From a checkpoint of a small transformer trained on Wikipedia: 2 heads of 32, rotary positions.
Each number is 500 + 40 x the weight over its row's rms, rounded and kept within 0 to 999. Layers, rows and columns count from 0. Numbers have three digits each. The size before them is the row's rms in percent of the matrix's.

# up: layer 6 MLP up, 256x64, rms 0.295, rows 29-128, columns 0-63
# down: layer 6 MLP down (transposed), 256x64, rms 0.149, rows 29-128, columns 0-63
up29 099:504488467515531498526499519502533492573542542427529499498514458484516499530437555487534499462536508517555506545495467501477498558423472470451531530471453484481504607594567506437578449457546464
down29 098:551526556544501460538492538517479502506495538542521492560529517552511513479545471484462442446413411588575584523525513495460484561496496489541563530447441491509472485495529458505523428487496513
up30 086:456498485464516607437467530505537500482473530460492544460519556517439533418453503524446544476513510466542475541575490549530492505515454581501450536509486492477422552528535500460581474527486502
down30 084:435424522483566452453497545479478452537459527486478499452424447467512463491488520509555526507456494481429500524481571464489540498555588503476492514454555527431520541493439439519472478568492522
up31 105:481579435505458593579449477525528505519536487426532490531453534498481491524521492527523494512460449496495513471471434480541455534520444476533457531478483466565488558534473470491390537452538467
down31 101:491494534450478508562608479541552441435459523482495501565490512517442431420485571498488483498466464442539456529473514516551498533530562465473483460492508464535492460441542477507437493513561473
up32 093:427583501465516504519474528496522506439458531456503472487495531499528541478459504509480545524521511468451513492394453446485398527492504549583559521469508523433541514492499455552417455492506467
down32 085:568512484505431563446487531503488465507543465517519485518477530492551540520511496477505420445457485532450543486485475461457461500426505491525563517435547594533548543475434492503525455570576512
up33 088:504459474526499560492481457547527473492488482430477448391495421482444478453524461485499566470476481491476510449543595525455542509547464503569556505536432553486481545517466511454505503476449513
down33 083:476473566580527462491556515474479470498539558537504524528500479539497496532438518611456514506512490502531447520485449517491396479482493508531498501486523458542549403476490503445583512497425527
up34 094:465483508526555523468492533510516523496557440470489522516497509416458568551548535478493515492554552579496434520508510529453475554543487443479452467540519539414523476561540487504495421497425453
down34 088:482576476486431510472487560544459515485491438508455529556508470464464493499526557511567502495480479419485499535477508546462412529529457532502552506510457564524477526458456428438445502423453484
up35 115:528497477505465533464515422499505463546434461537450472519537599536494440448488516433492453570627523492474483457531477487448537503508528526447523514452463459503515496495525506527542572540498499
down35 129:561500521435445565458481457459551501564456463495457453458568525553484449472509491445563463525572554454521447476472534455462494490527502509493559496458521466478483531507492466515388489502491467
up36 098:503461501534538540407551489483542585495547509479488532513453536520520508501501513462547556491515506531495539468455522406533605555535475508538455517462560507465573498508487516530556496492506409
down36 098:424452514490456494547479448545524523489533477445522520472501448464505496509443423472508564549477499517481457475474591509578537523500559525476487570494452511427598556503474500496521486516562506
up37 098:492446516524523503559532535439577473471490429484544487463570541526482557553481505442543459501492530466438480545561491498536460450571530524483594507495506515575532433556516515539534492480493490
down37 102:559558528565511455482495454485503546523519517457491478392504463512479477533505550478467463546485508548511489525553545544512586466437444440539460497543488434437473462455480470486524455532436525
up38 099:565550431438427461510485471511538460506458509502472490448540444456503484423551516544496468501556558507537503524508481456462507431482511519419524498512456464576456526539441517433502462525552479
down38 095:505473530435537518493514493474473434482574535443524524555427554504533501482529560496467468480544503591574481520496492560432536529465462522425479549491524507518494512554569537574449482477508499
up39 084:564541469543554466482493460529526530570516503495521494469456528454461517471449507457479426523513535507487493543520505448516525435459496492418533488505539492512511512425535522503474609609443458
down39 092:530545528453470498532524444377446477581488466470498532530454504498470517473520520405520498480483464535525499488537430599522480410532517463484526461511545492508488483437496521474462533480532539
up40 100:514475487465541504474480426512449546565489589482483515432464509479522465529476528473496499539501452422460473545472373500418528472519533519468483576551510463549537490517474540473498493506506447
down40 097:444484523480463542482529515509511531533510481482517553498519434544477554441437418571494553548410540472465531517497577508469578480503556416518529503520474529529514494445535531479543518436481493
up41 103:484512426504473549518498486534490576502436456420472482553559544497460513553492571515514543507460549509516577461510537537450425486483505524489526415459473468482561472497578502499467545492456529
down41 107:488396469384459487553494537533540451554485472483511565496485459548534542506475573447470500486521458474485480488549534502546491463384494484479511533464513471526482479496530455529533493459543455
up42 096:569418510487480490496505486514521489450534433507421527456516543508505502470487537537515551511512474562485580442521466479498582517473484505503445514537490544527503492580393532435552509567480492
down42 095:488558496454503530492516505506497571464536491475512458519548527529480516468483487516466447541533519494537617544545559528497493458571481511465485477446541521448481560414476423460505525543440427
up43 104:493580522531514521485518503470528465518456525513551434513453628505447511541522540448433555447502503484496518490494508473509517491499563451457499500523481470571554603542508482457469496448537451
down43 109:458520547488608474523495513580493520571431546418476475476446470502551471545508556595449525488522464505515494512455462499427539513545560490484482510494489509473574496502498526507445506523546478
up44 100:459473475464481491467502473476576479507509473469522464553540509525471475500537568607448518403505520489415485500507516505470487465472454521522406555500474505480461531529482461504464555601542503
down44 093:528465492484521419573497521532513463501573499487509460612522479494574537569517545509536534443507497469510504548505488478482518456560576485556487553469498529503550476477455462472541540564435530
up45 088:490531372488539505608531493428503599481472541543466451498489495472489564490563529488538517456559466497436449485477504505542493452556515465471430467511524530465492527526506498519503476498498516
down45 083:485427559579570493508476575526562488585440476523473534475482518461512537506541405560428483473478478507543472492534505507493441498504593464468558491461468507462502502532502477517451493526529503
up46 099:521429501589476519530486560506555532529516518550532439492516529462573451553397456536530504515459499516564481474563569470557460477530498473472520524489461569459548532502468524489445490499530495
down46 091:535503507471473519408552581456459469511486482542557524490398492522459448528524442527440466501456467470574466479516518491464486523420475513483524513410488493484501559503538470458533472537453465
up47 106:466518518420534502552477545532495516420470534493484497501395520498492480582478543507535480503526537519449435507414470499562560518480454499526429532488477517530499524465531584501536497572534539
down47 101:465433461466526474564527531535523503485405543492482480476443522519483485610479591539509477575477498494547442538417475495536519498457531572539488516476525469517479457489520495477562473533482531
up48 111:549526452460540474479553446520555499427533536477481447453553483453434523452480526613504455544514453546487477535544463486483525526541584522522435494496479498483504512490513573474450482533484448
down48 105:567470504429491525482535536486527488475552520528512471456517457489475496467551514569440496518589478512540508515579493474458526456501536531458540454492432525404487439516537583484469475555446504
up49 105:483525480535493516427525526515509455462540504464491484489510478468452463493473540546524481449472495534448501482481515430542460495459491541472460400486538444455524559545523447509536552509351488
down49 104:577529526524501556452488527501567447466491598535475461513524462555433476484568547549492501456432539431479490580509525476514543452504455541525512486476496501519565530541487536464545536487484453
up50 104:503450473487499564485375451526500454473476549483562485526507538504530493461467553480452542490490501522530516427457530440517491483596501553410413518489529483513491536525479467525498514464558493
down50 103:473487457450464461493481415521474464465543558452528481472461417406485474499440535470577529426493554509503516496483538480464519450492501439466482469525536511457421544482495513516451487558549478
up51 097:444466561540538557454484566437547440511520540509465548497532553490516579560469546461474482478482468518526497459576491507480490468450514451502496575550443595495504525523465502474546547510495465
down51 102:502497495519538480496532433464529471491421440551430500480476490493545477438470457540539510516560397503499486536467514463468509494466524495475550486457497534504505472587583433541526417550520473
up52 117:483414495533595537496503533476554495499468490475494474461502511540540502546469521524489544472457505617470549444508537536420485521449510463445441408526497458521523526552539511536509499520554513
down52 133:551494483514513511440517531505486467520455525538503459552530521552558463512438484558503510511438478597584573432494527505505531545479442540447507443517496474546524446486565469515551438524548513
up53 098:466494530488553512508502525504478439434461494501432555513481477582515454568462457504466530487532542496495576443610505525458522439492461439488507470448478495520539538543505526558528558526465444
down53 106:484486492531519512566451463514539510509577444565510547567499441503538481539478550520506511529474487483483471473557543489400602505471471500536599523547501487475515472486526514436508473578500474
up54 097:518474462467483493567503441450511506484531529487491495476463448588446525483460539516527445458456524522440461500513476528421550515512521515511480538438499508484400509494543459577530505557605490
down54 089:529471473507519523566505480523505546458495437494563506525549495479585487510534547515520526411543518529594527535465451439441509475532501478513551476396483507517521598452535484490510486533525521
up55 107:445449496512477504543425520563418483442514445435546523551474498472563508472523479479550486525458498507383488519477493499490562519534489538423522554512415442539510509459501524482499495484522541
down55 113:460542556564523553500416588576489536485488499443536486568443454485485525485491524534551540482541479496483577474494512469477498450445496586558516510457519465474507517445458489533537439489515477
up56 099:489504459472423510437499499528428496478500512548408487550542507471501517578497486497500497498566606520540557479477515471538543526488517443511433522529497417476506491525569574442513534481518504
down56 109:469561537593557568471539551459477523536514504456546541508483493568527455479475481405480495540516467535529474553520464482456438497509472470520542531465530530474539548422481473549522552493476564
up57 094:463556455498552488482460614471480497437559500436455514455495559474464542494470478442583511491492458545529560530556420512538490538474545516564472492476471492552504479512442497523503486488445492
down57 092:519481453538548510472503454471471483521529539512434529527493481510489477448480498496438494575546465439527452548505362520594467511474578526551475459525521511525472439481484500519489431510484539
up58 106:474488437517514523477560504430454450462514505517517552501439534489556496490467507526443543543491530446389497544514553485475533563432444549515541513557468498478475578540477543481448521452494525
down58 101:531500500508563442469485500498428479434539482498471461511524458552523508588525556521477448507534490439456471514568521538538519533521474532452500443504522550509472563572466462390519548500543514
up59 116:482471517511486535518508463522579496509498440561458520502482503495576563426502455540537550558452419538485544461518510419469485476501542481492515471511453425517393543505525566468493477518523506
down59 112:437491524530514419468500499485420432536493485525467510463495492479474567432513497528448521483605436513442524518465408479525544536550582532483535489550560523492477473486496522484476534477539492
up60 103:535447508470481504567543472534524494504467501533485492520501498488461511502557409494543560520560587491416451514451509507464485516555464507457504522464452559506538469529491499504521550421553606
down60 110:588445586505585516584547469537478512544513496502474468543452504472496458527505466471487511477485534533471510556482527522475480508487482524463509456444520549493537411486539564554569449505526567
up61 101:492564465475493476540399482542453503455487442478487526525415466454437493551560528562547487524447488565449546515511463443527545470541483516479547482480507483440544555499482490560527495484454457
down61 108:468533500475471533481497566474427476495488470438495436435477474516464502450477489492445438571561483488479564531493485436507452534470546487521528476485469450489503611489513554503523582561479457
up62 107:495460490443461422436504553526504450430426473451489524506515489543521515520499506519461463583476464516480498523548533543502521487416448539457579529500468520429540540551525438533455499535463517
down62 092:481495547457468518508524486485501460482547507512505476494499517556431543457467466499476530471557490520497542470482557554491530567570516573544447580605499537500503514568477550433447478555552517
up63 091:457511455542523507499480480423503535366508498521467453464467505486492530477571530500521504394446525442444542518516486533438474501551487549483563504456531541508490507424516490482481537555503533
down63 087:463563510526563526497537508529512470406531469563480431545502512520532482485578514476428444446452497476541551564510506527483429469449542515507527487451547535434492475433517490491538508563507528
up64 097:486406542455496497542461487520458495467559494513420474479518493545540565593542498467535485538547542494542590457517460539473550499496486527484501535543493474532526525452461533571443517444471459
down64 093:505485520464537470538471576511549466456581536532512494469477496517482519504520492485434541562461512536557529518414480479571442455518518494428519512507535542510465546410515464502490399560494502
up65 096:491483486486491513446527446525528482485452507556486541515505456462491548552449408515535453501547547479444476544541515434517510512499522396497488550467507533580526543488520559400467557516468504
down65 096:460445434460492468497531472571439450504473517530507541514495453514526542537497541447553498439569479478484420503416498496465546479571489483506449526477536486439558495469519459471502483445567562
up66 091:576460532544541558456466553418485500548482505473564468470540497550513515473463470531529458578524499496396462545518471575523521501521407500459459481505494506531503516473536492568480496553497471
down66 099:575500529446507481505481482568532523558462526441494505557480489487486490494499505484426501500519518497613541494505434525439447511436480481501503514530550419514507518505448418514537476560582549
up67 098:477523442428447466474541456429509447510503524500453486508516475452522485528421520516580420595444479483511460427433559506480493490476556533453492467493489517494528494514534485464559478460529454
down67 090:516445523528571535506497514499551550502514470490522487483516556522498459483496403412425468409536536468412562513486501490487484482440490442512548494492566450464491489477454495464543471499463441
up68 106:484531470509530522523421506568569541448565546486488555525504500429506473465458494485418459531557525497443510486548497544465510479513437578534519434478497502469546573506495498450512455477448444
down68 105:500460512475583534534489529520481470386532520467500566491510502504565518463542470541410412544465514420473474515458531550486483497449516532466480448500572442486494481466493529496457511534453505
up69 092:496479451566463496471504480502548521485491558446500402440574520524491521494476523463445434495544485540497574490520597543415441456501516539510454515512491506545488463542489443444528525482468486
down69 087:471555506500494536608532561514475446430492499499501556573452563478468480505531494510490457460546456483525522511450515517514481425496577514514412479497479437547562475532435476479478514512501443
up70 105:506497452545512413506481507441460527499471593499475464511516484514502531483491496428483450447491469526449509523519440591527534517511423542414532522475415515498552505494466485551457524437452497
down70 103:479526521587554489497467548509454554512533531549533494514484538542529534573512480572468577526515498489495596456478475548579467449501534498478549550478503487527577464461493504471445482492537566
up71 102:516502485479538473486501514517543481503561583533505451463477568499567429546393535501533480542520460542492486491573479518447474466463563460490461482528502479483415522476524514497556544550511424
down71 105:495453507499553547419472509470472485512544437465502458520477559419421466530542450521511431542481457517433507421533468562520464471487493516450505536463449506430540494549545466462494515535516474
up72 096:560550541525446531546552479444444498524493499529466515435538477493545498470519551433450511509511507583489538520514541481428474499531475516481417462482503418429455535530563555539496486482525447
down72 096:482548492479500451412514484488483476503441592528427555475473517481523464487511538475524498422527453546608480517431442479535497520533563464495526455504555475465496501471506517503472405491527480
up73 112:523523485475504562492499468485412468470418475518541507554501524512498459575511565550556536481535528468402511429432463585526569465468534497470467478455473499494457517500499542525493551467512480
down73 108:562503525542557475534458490452470522482455451520479596438507559489554479490505581515487510470532536483487517483454581599515516475489479501473467424465451480521448468500474526564543499544482445
up74 104:509464533504523485523488566443584448471489411522516487473455539406503462519474582502494435467524528479525413550458517446537444529523505511457537558459476524511498547534513516522479517477543443
down74 113:473492536528527499481556474555490529461483484485457548550480455459458493453461495485527545537421527451588505514570545461510552499492516515522609520450452445484478489514480529491479461506405431
up75 093:471522521487523499483481438594508478564539528535502487537467483444539468509497477524501551493567549446466451476518432437418530545485442453557479555523454473488448429517479537498483543490573497
down75 093:494449465512499534547511506515453476504586571468491442504558446459464519500523518559490526504463523538569499484583566436571537485470493512470576521568550464479524467469445499538498484437512535
up76 107:469507459508505472525452531561426534496431524443499487433439479478479424538486523538528486507526470525411501558525455472468540531469492593570523491475475529494542526560522466475578473496539533
down76 101:468500485474512520474523571552475503561529502471535513482453506516530427557514520533376497516582516426455478487448455457485526519497493488489466532502518496509528482586465499428460443584530523
up77 105:497551576515466473502531512491544490564460508462467515417515528430460456515483479494419530578582530482446513461555540471455543480485531534424489424470567523463503503540526470516487510514538514
down77 095:550554487543557498574387489533488545578503536496444516539517510547455527496525442419483463530538429488493536580517493507483415497517475499478547441517547485548517518515485540505470496493512461
up78 115:537482448493458455506473450470427557498556455584468503521470578499535533499516440468578556530499459512532480547547490448498475478503485544498471525495476455523458517569575420556540522520479496
down78 136:451532500581454496396534508463509529469519533555522574489445505469541531471522431447501455543532563521574492485484475463551438531460495475434459506530544455515476562512499453509491508553473525
up79 096:432561489527470528497536538520484526489475492416516512473521494537478453454475453590522484442571531509431569453454463462439472544489435548557504467538560522487452548531520518458467490491532511
down79 087:499513599555543545463529496438523510515467514433516583420516468490518426448560428539502469539475520491495510509566460552513487518553499511513506526501476503485497453557455466401465523536493497
up80 093:501523452522459550555503470529405481530479533506561524547489517488533541483403442523549481589545455480530435464497470469515490487540451493544511544579482530501469577495492505433504490446490525
down80 097:536479505512479549514530423518531477568510551575449463515494460521473517513496564466464526439427528449475534480469527470559507510433478532541565492470557545442459458459453546534538454562482512
up81 101:491496463534479484556528507444505437534446507501507536532445481469520510535472525544500528650467418569514498542476499508443546510469503449507569473523515528577571526523479546501494520468530484
down81 098:445515519492481454539394506516496492489570548500570509472503483505511435452481507478489518458509578524533434488518537491534505569550539511447466502493467472459402458570518458436525489473507562
up82 090:539530517480579419489462452540469481482515529542498488478503533555538503536509539560538564525536500520503493477583561550483483544495506478553466474558479521544485545572434517585518516419509458
down82 100:461509525547492497532498545445511472484544507465452547528448507497452537496572506472535442455535405458513457421434525561488452461504504485549492503413581447551548490501452523491496542525511487
up83 105:421510457457527467478470548518507565531455415505461579559517496505480509472470474574558541524441464480499486494451415462534411497504498448513441494485481457538500457502533523503492505440491560
down83 107:518461532558553515501521512460479579506491513532541466487514523474480441508532563454554460481466429504518525545399487595528456523544521509557522449454484459516525522551475563540459453557489512
up84 104:535539498556512481455489403538519501553412519457506557470437492480519438501518437476535537560522456458461503483498478462503534497501456494512562494507470483538492391560521528520535519406519519
down84 103:523458592461551517573540464588514537511472532527501544548493521547472459472446487566506495534481528484504565495510493403497490425557528504413505530473511526462516485501468495487577458466518528
up85 112:469546510499487438553426508499593541535471539456506439493475493441545507441527507554580539488526469453506494470502531513563501538541527451507476491526476585528525543512492423478454479451454440
down85 101:469502517434632482619466478526563575506481473458533514493536510501516456525533456472505505469493518466512514497494463494479526492528532522525490474465526446489399448472436572470461510524479511
up86 093:409440487504534498530454540576478444447501463462432550468491503482511507490434455541516475451523482486571468443504501483480527555431490490535507475552527543491507517563510448552538542463551427
down86 091:512536450572498524466541519499517429453525457537521551490522540601484516471532488497471482576500465523533370516469471552559470449455560482500522477506485516493488506519441458465464544499461550
up87 104:528495511536500511468435505437522548552496548573511479529519535555471404486437483569539520534473546526577560492522479487398502513509496439509487528498458471483542457591478469511543483525522514
down87 106:520474478443498598423498551473500449585530453488591511533520516561499448545520493538448518485502472467544524436483481465552466456498525531506516518429530537470506522441533577551516470484492491
up88 101:457534535470492495477534526521523568507460519449490555523436518510543563444469500509526487583500468606468514490479469510470525487494459407475538476466504445450413568483502552524479510557447507
down88 122:471524546484509516553503546538502476484488466520506514501499491531470552502555445526482508480495390505459434479497523535509490502455490450576473451398473509389549517552567529476527540434477478
up89 107:437543414530486528530539528464549470494474445579509521501505441494455535546515503537521510553489529533453465511487445560523466542543495506456501537470489403552503549539426530473570521506488567
down89 097:497467479439548481491500463555492497518485482471450486470489469552442503527486561443529452545564516478500528496450576473481470483549460376552505483453550455509522436463544548423468539489520506
up90 105:554427479574528531510421492497500508496490432470540452514471518487512523447440538512448493583448546583543449545466524495527475465522513528443433464508540491562477522488550480521571544517493499
down90 099:534466493491478501491511497458458520541509573453511480480471409503540549495485585496474481509421524528535475551484478537492451473442516481464491484479558469491429520378422472477515430551489500
up91 108:411491489511446561533448474516496415486452564500505485509451480528474461485469516489485483498503500506409556427555454545525498536481527447481490586485463517433526537539465503560468553530558509
down91 104:527526536534548564485516435491389411414535532533503509500475484512454482523555501451519435455479554492474524495516551519527499456556552454509531511459512503517466474440486489465493553582513457
up92 120:445502541470515503518525525527555525478474459493529526460477504456495424568476521453502379473506492451443493484489501525405493454535475513481518511501454487566436412528434539511521493516579511
down92 112:449498552486526478471515527585515540390517419526507513468463525538515426527458425502498426497531507475469556467433524510427523532501473500487473521470508516532504435547467483493448557536551510
up93 095:493482499504434518551583527489477507433504535442500572496459488532520517514515472451513510510510597520579471520441493502482530462579527433416479495566457558516501504450506514480554522565466505
down93 090:471554522528550544570567499481535528535532525523546510554502426547592539540501504536487521490501520507526453451499508600518481473468470444532480566521534453505465457576439515510457534539534468
up94 103:452552504516509564527447523413476466512521536436453433519553504437488536524499609556520516553440501454461519540496563479535547501546544469548501470573545517517531501504516532514520504453529493
down94 094:501487442459464478508463486454458501615512447500510447506510478393545479543493527470527479526537528507462562481486580494516498375525515529469473565476545469455515566495509532498529483516504481
up95 093:510570583502540455448537540545479560491479468411484489464475547479478479516433461481468544472461474453476455526449513489577534578549494480458497446512501456503537517519551466504436457489537446
down95 085:506500509527566474524556547517474565555530510562550473556503567452514492544468477514400491524503527515520524506587547453558485502491517554477601418472461533496494526506508451469498516454496462
up96 097:548562439529506595505530446527533572510481479552470395492530535522524471487535523451490476508483548461483538483500415485487483418492490535508447556499463562568505528533448468498523486528532534
down96 100:532487518532505549554478551527543454474509454518533452524513472426557520474615532552480497551439601496488516513489552477435420501476533507571501510469553529446495501467534514502535477493495545
up97 112:509526488518469408522444488514516514496491439494436534547523503517522508475504447553492494451465440521544498533518460473532477521550466570501440511578454440540523528508566574500488527381519477
down97 123:402522522562518476452492525427535503468518534454447507491541476526530503512518532510495455421398540525523533526482473504496427506509517505552477467538452557578458481513495587457500519449529543
up98 095:550460521528515512500483514511531542434494530454447478462533487512502478629459451565464470554510471536487449417455476501497425565503538470541463542460447466559446531539465515512480509470499497
down98 105:591454485432570540519562519507475510528467563532468486513381466539428478472555497493525488496491444473560454471477457474485491506508536555505482488539507450531523485515502543429523420520477522
up99 094:507518481533479515494526424508518510446511533509451479589440518516459490510575537487526464459517464522502489538558453472435568525565523491437527492527468448535450466493540447520492539577411449
down99 084:393494535548454505521454446478523452506476514535519488533488440494416475514543492565486442475441466478544550502519415479474546582515510445501563478494557482544514523518491501482481508576456525
up100 105:502474458521542534516400455479540537460567495496502572522490572446489525474471483512469530514564486519511454574464531462538500541522495433542547564505479415535523528562543529450521496469449530
down100 101:512477489517507536491439551475585546491499511537527558435500532511512476501437458527496523525510563477578558502501486473535415550540460488527471518517465485498552519462593418432461503505546442
up101 086:477471482511584466486449476517475533504447541455530453596481478460457485527430511453537499533470516482455510536470550473561446483551475524541536502485481488458467549500616472473543534499478576
down101 082:504444420488482451448539506534527488529547489454478457474536445552554492520542536561507418478476538424485485573504525493504555450498467539515560531546553526529539530471419437477492473488512457
up102 098:453412563495507511513497478525476476489500491482544471509515521518555514499383454477519516482525536587562499589477537489497476545519515504520410505519483518503461497522592435551452485500431481
down102 090:502494487518561476559527579544472393526514604422443486501500481471510503440564479581490490443521528496515536490464509568469483475487567454450500553499449519518484509529501545533498460509481493
up103 087:524480449496488478483439443489450508448550592516478422539467519433518430574507453486469567502528477477473547518528451468493499468474398503487433481483545538475479500539499552504563506514542487
down103 093:445518526553543507561577558477485457557458424509461484514561546499463524512497454543461525443518500433532466436491573482468496517526531522605473527519472506548460432525498503498468467510525545
up104 101:484496458547552537519568564482557534484532490455478523508491444527572572507521467439530525506440565456538433531462474518545569473560472476507516469556480437486487496455532499554491486489560438
down104 108:550511510558475510546513553526445551552456519525552521462470491524481493523507525470522417519500517595434522493471551470537465507425485470514589500441518485510565525528434482491496500577470571
up105 107:433508565531469543571499543568574452456487509496511540440454466451480550500529506473568453467468579453491509433469454497545532480554552466477479490493492471484533455514600474472511506492500505
down105 111:567560468502525530531496474489544497538469493434535430479458435415472483521562494520477479467536533438485500447592552499507566507511476588474510557500471513527564529497499516457546452496547470
up106 097:557467487504498499484515518485441497495475569496503500556584528426495582557360448512509455490462520511486569516511507539520507557548536550466478487471449489504507485541519491533506474410512522
down106 099:545509564462510479476530529544463511548483529472534513562429494497465493458534500501510483528473525495414536480451469484567519489513507510452438427559519459554476512441572545479444396455499462
up107 099:544544572540446515564564507445538464504512468527559478452547465450467532538486494493472510567446544495455484448521531457516546465520466492454531457480562521476498525503525572535560574457565497
down107 093:466505538523538521490453517471496422573436469460499528500505506525436572449613483511612432481486481487527490564459501527518516486459502535498537556550544486532493519506525482443488488546499551
up108 090:485500455477551469509506464505540578513463421505561532484583520467468544487526503474497517471450522455460482443516507542584500470524494469543604523519548489519493597493535486547525585499465506
down108 092:447465424534460546524568504532470454555596481462568471542468573506531568560503567520519454474499526517499491554470552497504507471541525453450492503506522474528518530501539496439480421498542535
up109 102:605506489474491507519521452524552408519443511502462474495515518541453425497487447499495558456508495572546485535527436477506538533517505462523426521529495514483482531503520434515426577447488567
down109 095:527474494464452502518442557561517545465537488507577476512581521485500520518461516514491410457585420492489591513576534504485480499493491459465528554450468485490547511436456474506489524517469440
up110 090:553513446450570451564531502490487462504489509484535485492592466414456525522427482470571499511484516479532484512498508470429560556504497535535546522483464603556530520523482435465530525513467484
down110 087:428569558545474506464480517496424491624533509552463520539494556589461510485494502542488537485482460478484523479524477506505527557540483459517508522567481452540490504475432531541456555454536540
up111 101:484491530518578559552491532528514515534513503508514499504464514449506508598475538505499535577377467498501480581585509453532501488493494523522496542471496490483510524527454548610475550467503467
down111 103:542517514536487505423510585521519463420417560524490493428481525586554507424485494459528495518486523561541478534417478528454478541505470489477560524477519527537485475490472454453562531512500500
up112 094:522427499498464512428488458549543472597479465559488468500472537516475547497411487494568492483515490482480524458508526519605505478555523493491473475549412551486438481489516493418463492454495493
down112 089:453463510514490487487554468538505393466549429508530498473455538551459446501546548519488438515505526495467491466519444566453516444502492411515546536488486513518527530519447562558539471582471517
up113 098:449579447539413449519516465529470454475545533523530526463443453548509488561458449457517482461506472578552539505565492436496487497499483463426498478482484555446528477522482457565460521493490457
down113 087:526528514555549488512537466538466445503492497579603463540421475577576502521482505478480432468534481511475538583472475504541486473517510476454499485470492498470517455412514528525544504500448428
up114 101:565478477498548552500519487429530440551462478529470503546481537530530490495459598555450501588467518471484396534520498518494486488484471413477460500494465499479469521521511544584471537510554466
down114 101:486617484557521514522554566487535473490467458551513527429549588495474414486515474538543510462516476544492500452526447453482449538490491514561529532470526546520498441538515452478489548450475494
up115 101:487429434506532520501545501564526484482494417478421416480477445470487542503512505516540566503510476540543468530457563484488554510526514528439504422467428543536508492470531529531533536480427547
down115 106:470522505545517534472530522517464434481575482448531496433481470494539455449553508488551560526425508482503477593563497481563515491527403530551554453497519536555438483505509517504528462526469541
up116 097:557583489530470583484456414534533530583479464517480541487515519529503510445526470530553513495421512422518578503492495509453567473479449534565550521522434504517548522494468461497507517500498527
down116 097:494441498448472523540472517510464514421435566508526483516486506485512502555517578541457461512549476588509477471417477475508420538510510543516430501476550459468464460450496530511419434478508491
up117 093:567537476562477558450538477542524505503516476493546452417438531450539531544450494485444468491521490523387444484493488497470484448494476579506563448512435517535446529514500541491455538478492505
down117 106:475478592449512492435531527529483465517430500475481510529564511499508466502483417430530533562520529459493548462582457528445461531509561403468543533481532555508497522485489555481478455492511534
up118 095:485524557540477443487437494551500477507473484525442527456504483532484480553532496498427520440600433524483472512510446480400552518481516470470562500546473447482477485495494424505492560565541458
down118 087:446545461523521588567481504569439541462538496524578505521557440412546509513468538479500408464439519478514520474516527499555525515527506511499479506488531470600546536523497514539495460471524500
up119 097:557479479457432498485471535481535468515488541456509471487471512484433492496515444475483588446561520451519502530485550464562516504519470444498479546551494444565504561619542476521517524436539465
down119 103:501469540484536487497547559542478504576403476450504498490503514503505543449527530488535483460492441511513499541440410454465406532448466485495576534503491566509515483484547423491475468517471434
up120 114:483511530458470485491507505486460567502504471515487451476495539493459554535496541495596532498458498516489469523577595477428540476516568466510548484509482509618469443525483556496487571568484499
down120 114:500492485548520569599483491542492538385484523496494508465530534474484491473438450525560527474481597492534523492544546490525524449490438507544545443510474550543511458500431495524444524524499552
up121 103:570437534529490462545531517481545526481492459541561455522473536483602516574504494446568515553513456566539444564532530523520522452531510481542524515498514434532498512439536510552509554444494496
down121 099:510483579475468532431442489397514498531526496414532488473478464535451439476501483471522427531478519554473470499560501549585471476518491494479535502505464522500443547464507454506441546439453537
up122 093:521430477473461531535514474496504522506492563398506522473556543457504548514460426478474499463537505499485536537539455525507472506568473464512505615464502401532543494474516496544452556467444484
down122 097:477552497469440566579521494462557469534472452571495493526505548536530523518491439479515543520609495474546495420472512489516457531475535547525553572468536477473476522476493458474574504447525467
up123 100:522582497552479513556526478443474430455469490546459533463482612510518483463513470513536513492474536562497567484512444585497490479462488524505535463571482498561566536526429539460473502480494481
down123 095:519515548575528506542464494497457465441619536430484494422510518449541465487509486520422451521492454538484445535549535494475471500609469473515495496488493513529500537434507465442481463509477499
up124 098:401513475499526573501485473528515497508513483504473551550450462485454450508392525539558482519495522554530527589476452447426493530457520499546440494471550498428522464540474469531525520546513499
down124 094:448436487505514530516601578472547520543456455527502502525497460540511455482507475544455470423557541493476509501474573516437504498541449476427502497547479577508530469488467529425439494492457498
up125 096:589546538475509548543456455584496455460514483540528433537527546519469539554484535495551457506513563458547536447548493513504477472530492427510482500480518500397466537441493479553500532475520447
down125 090:548529490440507497543430507505443416560554505489457526500426479496495567525538533503506495481552488443532516477459454601481432534509492496568493556532523513483556491475550433454488469507485552
up126 093:534516494521518531521464497501540518461565521494467511511553497417445453575534419529566562522438486479515421537459530544533472510555459464557504554518486552461544463546521470449493566511475494
down126 092:493504473524500528534560539547507469441430497480477437538480507543460482475468558508413432545513602530551476448487502477463498480527534510482485525517527439486569480484392519563490487501549477
up127 103:463538478424524474528513525531511528473405491451513459524517445478454456459451454500512485510513498573443497524466506496534490433557473453496470524525511488399511524428556524533516459551583451
down127 103:509529451484535515500507545451556481481529504541546474497450428492480475442605491431471474503582398508544560478478505501462511522539478495485548470509451497501529487411479494467448545489429504
up128 099:439528476483442402460515462579471545498481459513470480530442473498513475519504472513461590540467508520528516467565559448467455469563439533496470489486521503554491510554433502459418510481538517
down128 099:493520556584547545466486496549530465520505580531478488535481496545470515493496544526429396519590534516509477523551555549446460485516513578532505508463523509525528427506498489468502427483454471